Weights of a small transformer language model: 6 heads of 64, MLP 1152 squared ReLU.
Each number is 50 + 15 x the weight over its row's rms, rounded and kept within 0 to 99. Layers, rows and columns count from 0. The size before them is the row's rms in percent of the matrix's.

# q: layer 7 attention query, 384x384, rms 0.0398, rows 95-107, columns 256-383
# k: layer 7 attention key, 384x384, rms 0.0398, rows 95-106, columns 256-383
q95 076:32 57 69 29 22 66 32 32 18 50 54 63 67 34 39 49 84 56 23 85 65 50 66 47 57 69 40 48 24 47 49 45 54 47 14 04 31 51 74 47 34 41 39 41 76 44 49 40 32 78 46 18 47 26 59 42 76 55 23 56 38 29 48 44 52 49 46 56 39 68 46 64 71 64 39 58 28 35 70 66 40 44 50 48 74 31 52 37 60 69 50 38 31 60 67 44 32 71 39 79 38 46 32 46 46 52 50 55 36 78 59 61 30 64 63 52 47 59 51 55 53 57 56 44 40 46 53 47
k95 266:32 54 18 61 24 55 40 44 38 57 35 53 46 36 40 66 42 29 48 49 04 48 40 73 44 41 84 35 56 41 65 25 44 47 46 49 52 57 54 55 48 48 61 58 40 70 59 54 29 63 62 53 72 62 46 45 63 36 18 47 37 49 33 36 41 42 63 26 60 34 45 71 59 53 57 48 38 39 56 46 51 59 60 39 63 59 50 06 72 28 66 61 37 38 53 44 70 49 81 50 48 50 67 31 60 50 37 63 51 71 61 70 67 99 48 53 68 73 75 50 67 61 63 57 46 24 46 48
q96 108:27 35 70 73 36 65 43 67 83 55 56 68 61 29 49 61 38 58 33 45 48 60 51 54 42 59 32 39 40 63 64 63 68 47 45 34 31 36 57 38 62 69 60 54 38 61 36 32 47 41 94 60 28 46 67 47 46 17 40 40 53 50 43 44 44 50 30 55 50 32 58 41 47 39 29 34 42 60 74 50 36 50 31 47 75 36 49 49 28 59 12 39 50 55 51 35 25 60 50 66 65 45 27 30 42 53 48 54 50 35 79 60 45 51 73 54 57 41 52 78 41 49 55 42 41 55 44 74
k96 141:56 53 72 26 87 43 49 71 43 42 52 38 65 55 50 35 49 67 65 66 70 59 61 42 56 54 21 59 44 59 46 75 54 62 74 45 55 57 47 44 51 49 48 45 51 13 60 55 59 39 36 58 55 42 53 61 50 54 66 56 70 45 56 62 35 48 65 68 55 76 55 44 30 55 67 41 41 76 35 53 42 34 66 67 36 45 44 55 32 49 59 45 60 59 38 59 57 63 23 63 54 50 46 56 45 40 52 25 17 27 25 30 37 07 46 66 38 45 45 58 54 56 43 46 61 66 58 62
q97 124:66 59 58 37 40 41 46 60 67 50 42 45 41 36 55 43 53 47 72 62 66 61 44 51 33 54 46 53 51 60 43 40 81 57 51 67 65 44 76 64 45 52 56 56 50 41 51 35 68 71 56 58 51 35 69 43 51 72 61 49 57 56 58 62 24 68 83 40 42 41 31 67 49 17 63 75 55 43 74 40 61 34 61 41 29 46 35 59 42 83 53 51 53 55 57 39 70 72 18 42 49 62 72 52 60 42 23 25 63 27 14 49 55 43 32 45 44 22 22 57 52 46 55 48 52 47 51 44
k97 090:59 33 49 34 51 23 71 47 46 29 68 38 54 75 60 33 50 50 53 51 47 47 48 19 47 46 53 36 36 67 35 60 79 72 31 27 57 53 56 65 57 60 79 42 42 24 56 84 68 54 18 41 66 51 51 76 45 33 69 39 76 67 53 31 47 49 47 65 47 42 41 58 28 30 26 52 46 56 45 52 32 41 48 34 82 32 46 62 09 53 32 45 61 51 63 39 44 46 51 45 40 49 41 58 30 42 45 50 39 39 40 54 41 51 30 58 51 52 52 29 48 54 52 55 39 45 69 59
q98 116:30 53 31 43 08 98 54 44 65 45 40 30 28 60 55 28 51 49 45 50 61 48 61 64 47 42 74 54 52 70 40 26 45 59 65 36 21 66 53 68 12 47 61 51 40 41 37 47 72 69 39 46 57 61 64 45 55 54 52 27 41 58 56 44 34 56 32 36 79 49 36 67 60 49 60 46 19 48 39 78 26 41 43 56 23 57 52 49 47 53 69 48 30 27 50 44 54 36 48 37 57 70 76 31 60 58 53 29 33 32 47 57 27 55 73 45 55 76 55 59 50 60 59 41 68 12 66 45
k98 114:26 71 32 20 53 36 53 47 44 41 60 46 62 60 52 65 43 46 59 17 32 65 64 77 58 51 73 50 71 66 54 72 27 66 48 62 21 65 41 43 51 56 80 54 47 51 33 33 35 42 53 28 47 37 62 45 44 57 41 17 52 40 22 44 53 62 76 32 46 82 37 57 27 34 60 39 46 45 43 57 66 45 28 47 35 38 70 41 65 42 31 61 75 44 56 31 47 45 56 60 24 65 56 62 61 45 22 53 74 46 65 66 52 55 58 68 69 33 45 23 81 54 56 55 78 34 52 62
q99 111:77 60 40 46 72 46 26 48 57 48 61 30 43 57 41 62 34 65 53 59 31 55 27 41 63 81 44 53 56 49 24 73 51 58 31 28 63 24 38 60 42 51 53 68 52 46 73 68 44 55 61 49 60 55 15 57 72 31 50 71 71 95 52 65 55 53 58 53 56 44 55 48 27 50 61 77 48 63 35 51 63 53 57 50 59 62 50 22 66 56 26 47 46 54 99 44 62 27 59 71 22 31 38 57 44 46 46 62 07 55 39 62 77 58 22 58 71 44 32 68 55 56 71 24 45 37 55 57
k99 112:65 56 64 52 65 61 28 47 68 31 45 35 47 45 60 33 50 41 44 55 64 50 45 35 58 52 51 68 32 63 32 39 73 59 71 53 69 25 52 56 63 79 37 33 52 26 76 47 66 47 39 40 40 32 70 62 63 45 65 52 63 75 40 70 56 72 66 72 65 42 53 44 57 61 42 61 42 67 70 58 27 98 33 60 31 49 38 62 39 50 73 28 32 47 71 69 71 60 50 56 64 52 28 71 61 15 48 61 31 50 60 54 24 41 39 58 72 56 49 55 29 44 47 22 70 55 40 53
q100 112:60 77 23 60 55 47 48 74 26 59 60 55 43 68 47 63 55 49 48 47 56 48 67 48 52 61 38 83 66 37 57 49 41 53 37 31 55 57 56 52 65 39 54 38 63 58 76 44 63 56 53 39 22 41 54 43 42 59 62 44 51 36 51 55 47 46 55 65 59 61 61 54 52 35 43 51 83 34 03 69 17 57 40 53 24 65 20 46 46 46 74 57 50 54 52 52 69 40 81 38 36 39 31 47 50 31 78 52 82 46 17 49 46 54 48 71 70 59 84 27 62 54 52 63 50 12 48 58
k100 112:29 67 46 45 03 56 52 70 68 42 62 63 33 57 55 63 39 45 47 47 44 57 55 36 57 42 46 49 71 42 58 44 48 58 70 43 42 55 56 69 37 36 74 58 66 69 13 65 59 48 25 45 13 56 73 46 25 58 51 59 54 52 30 52 65 63 49 27 15 40 84 46 55 42 56 39 28 43 23 64 60 44 48 62 67 57 84 36 70 39 41 57 60 72 50 06 43 77 48 42 67 50 33 66 56 42 61 31 57 38 49 54 57 53 66 38 37 19 69 69 52 31 43 17 38 24 27 46
q101 117:30 54 47 35 16 60 50 36 45 42 50 43 71 47 49 67 36 65 40 46 78 69 33 66 68 45 66 39 44 51 65 63 48 54 43 39 48 08 51 46 57 53 59 50 49 41 46 56 36 65 40 53 39 62 60 38 53 44 29 22 51 65 45 55 55 40 41 52 49 28 82 51 30 24 33 36 30 47 64 40 24 56 33 46 68 14 36 52 28 70 63 39 33 31 40 38 53 37 34 42 47 59 60 46 31 48 13 41 18 39 99 47 26 43 75 50 28 59 27 55 41 58 54 38 55 85 55 49
k101 112:50 38 61 43 58 29 42 52 51 47 51 53 37 46 51 65 09 53 21 46 69 45 61 48 25 76 61 54 36 40 33 40 61 52 39 79 38 65 51 55 52 65 57 42 26 24 39 59 71 53 53 47 65 51 45 54 68 46 33 39 18 57 53 63 56 24 63 71 61 77 54 51 52 44 62 22 46 73 77 51 51 61 37 16 58 49 69 49 52 52 43 40 56 62 08 48 60 52 59 50 54 36 58 42 60 75 55 54 35 49 78 25 31 87 59 42 57 38 22 50 62 50 51 37 43 64 55 54
q102 110:51 50 58 31 54 11 58 36 37 39 62 42 52 62 48 53 61 76 63 55 53 50 47 48 45 53 41 54 45 57 06 68 69 42 67 12 64 27 27 68 45 43 35 08 62 74 56 55 56 52 47 54 65 44 54 96 31 00 21 83 60 47 44 34 49 24 46 56 61 55 52 41 47 45 36 47 36 53 35 52 22 57 53 59 55 56 52 42 50 79 62 38 24 46 51 57 40 47 47 64 39 44 56 34 58 46 22 69 47 38 54 47 34 54 70 53 40 76 55 65 27 39 32 53 46 49 49 21
k102 112:55 37 51 57 81 41 65 52 59 62 65 54 67 33 46 64 40 83 50 26 31 59 25 86 24 42 43 56 67 47 57 60 47 20 48 75 25 39 69 45 60 65 30 65 24 74 49 78 50 61 59 52 66 67 39 53 43 47 28 53 80 50 66 45 57 56 39 46 46 46 65 54 52 61 50 54 43 37 69 26 51 25 30 16 54 64 72 33 54 33 44 53 59 50 46 55 67 65 62 84 43 75 54 37 43 59 50 45 42 56 64 74 46 41 42 55 70 45 47 69 29 65 42 52 40 39 52 57
q103 110:45 38 28 28 48 74 46 66 59 32 46 43 54 84 33 25 57 48 90 66 61 44 51 44 34 49 40 54 60 57 28 34 40 48 71 46 65 62 57 52 53 89 19 50 44 49 53 31 61 46 56 73 53 48 60 54 52 36 40 45 35 53 40 65 51 39 35 61 52 36 32 47 45 77 30 45 49 24 08 42 31 46 45 50 63 48 85 63 55 27 50 55 40 26 35 61 30 52 53 51 45 57 78 27 52 36 48 59 62 52 45 55 47 50 73 59 42 58 55 56 66 46 63 62 60 25 90 45
k103 109:52 38 73 45 60 38 72 32 63 74 52 45 54 45 44 66 51 55 51 45 12 47 40 58 62 46 21 54 69 61 58 62 28 75 57 49 41 75 47 18 57 51 41 55 48 60 59 70 21 27 80 51 35 50 19 56 53 37 29 60 78 42 19 37 52 53 40 19 41 59 60 37 47 51 46 49 23 62 61 42 51 46 48 90 26 40 45 47 47 48 42 68 52 69 50 64 45 43 52 43 38 26 62 38 49 78 46 70 48 48 40 56 65 13 48 55 52 31 53 54 46 48 55 47 60 29 64 59
q104 115:38 60 59 52 27 43 48 35 68 20 47 38 57 67 51 33 45 39 43 58 59 53 50 49 72 36 67 24 28 56 67 63 58 71 79 51 46 52 74 68 45 76 99 45 38 45 27 32 62 21 11 57 61 40 64 49 41 45 74 47 51 66 63 37 35 35 53 49 28 69 69 61 41 45 49 21 35 55 57 38 32 54 50 69 61 45 50 15 47 58 59 67 54 40 35 39 48 51 60 49 74 82 57 55 53 64 66 16 20 30 74 34 41 59 87 67 52 39 40 61 67 68 60 37 64 46 48 52
k104 111:45 43 63 47 36 43 29 51 43 67 58 47 57 43 78 47 18 49 55 38 54 39 54 92 73 40 62 26 22 50 19 86 43 93 43 60 32 29 65 58 45 59 68 43 17 72 43 36 58 41 42 52 45 33 70 64 48 43 09 51 63 42 60 49 54 45 42 79 59 47 60 88 48 46 51 50 31 48 49 41 64 71 61 41 58 53 57 71 40 69 25 43 22 50 30 27 51 50 39 62 40 54 55 34 57 48 26 54 59 18 50 48 48 68 43 56 51 38 43 49 51 64 37 58 53 34 67 63
q105 109:53 46 53 50 68 28 31 64 43 58 48 60 53 15 51 54 68 52 38 46 61 75 29 35 76 48 48 40 23 43 54 36 98 46 43 60 61 73 43 55 64 86 46 43 66 45 48 52 46 48 65 62 63 35 49 65 62 61 65 44 33 37 43 50 49 64 81 42 59 62 50 62 67 66 49 56 47 53 82 51 23 48 51 48 61 34 46 65 42 73 21 64 37 74 37 59 64 52 56 42 56 52 62 64 46 59 48 44 43 66 45 34 43 48 58 47 59 47 50 31 42 25 42 03 35 95 80 55
k105 113:57 54 51 51 40 46 35 35 57 59 45 58 48 26 68 40 67 69 36 45 33 27 35 29 47 46 58 59 48 43 53 36 71 42 43 65 30 41 41 52 31 27 55 29 21 58 39 52 44 57 68 48 82 57 51 54 55 66 48 45 56 49 50 49 37 38 18 58 43 55 48 05 63 46 61 38 49 63 39 31 52 37 31 68 33 60 70 92 53 74 76 69 65 10 43 28 66 17 35 63 19 46 59 78 63 39 53 69 51 39 34 25 43 44 55 36 65 24 68 77 29 51 43 58 31 79 45 48
q106 107:40 77 62 46 58 49 64 49 66 55 34 71 89 44 74 54 71 29 45 34 56 52 65 71 69 26 43 49 66 30 54 39 59 84 46 40 56 45 48 40 81 70 58 24 30 54 56 43 49 32 58 62 78 61 69 49 79 35 55 47 57 51 10 67 48 66 50 53 34 55 36 55 75 36 41 38 51 52 45 80 20 79 64 42 55 42 46 70 52 58 38 87 63 50 46 46 51 52 43 53 43 33 56 51 64 50 45 45 38 46 34 44 36 59 55 35 35 58 23 54 42 43 57 50 44 75 46 49
k106 108:52 32 63 32 52 63 49 52 74 58 42 51 88 47 79 65 81 47 58 49 75 30 49 53 49 75 52 40 54 41 31 55 64 38 39 51 40 60 62 45 46 40 64 48 43 46 33 41 75 76 52 55 60 36 74 35 66 46 57 35 45 59 26 67 46 42 05 60 52 42 37 55 59 38 49 36 39 48 43 75 45 37 30 55 58 13 37 54 64 53 53 56 44 58 41 59 60 69 59 54 24 50 46 33 69 41 78 92 41 49 58 64 60 58 52 30 26 48 31 56 48 51 46 32 30 35 42 34
q107 114:43 34 32 87 35 74 43 73 59 57 52 62 35 62 72 61 10 20 50 46 51 33 42 30 29 79 52 45 62 56 53 42 67 55 57 33 47 56 48 62 54 65 65 49 27 61 88 63 44 52 43 35 61 55 55 56 52 86 55 35 44 80 56 42 08 60 37 69 55 21 39 58 35 32 54 61 57 88 47 45 84 50 50 40 47 52 50 70 36 32 74 35 55 53 49 58 69 35 56 53 53 36 14 58 51 23 35 61 36 38 52 29 68 49 40 45 42 36 61 61 72 62 20 36 64 30 32 50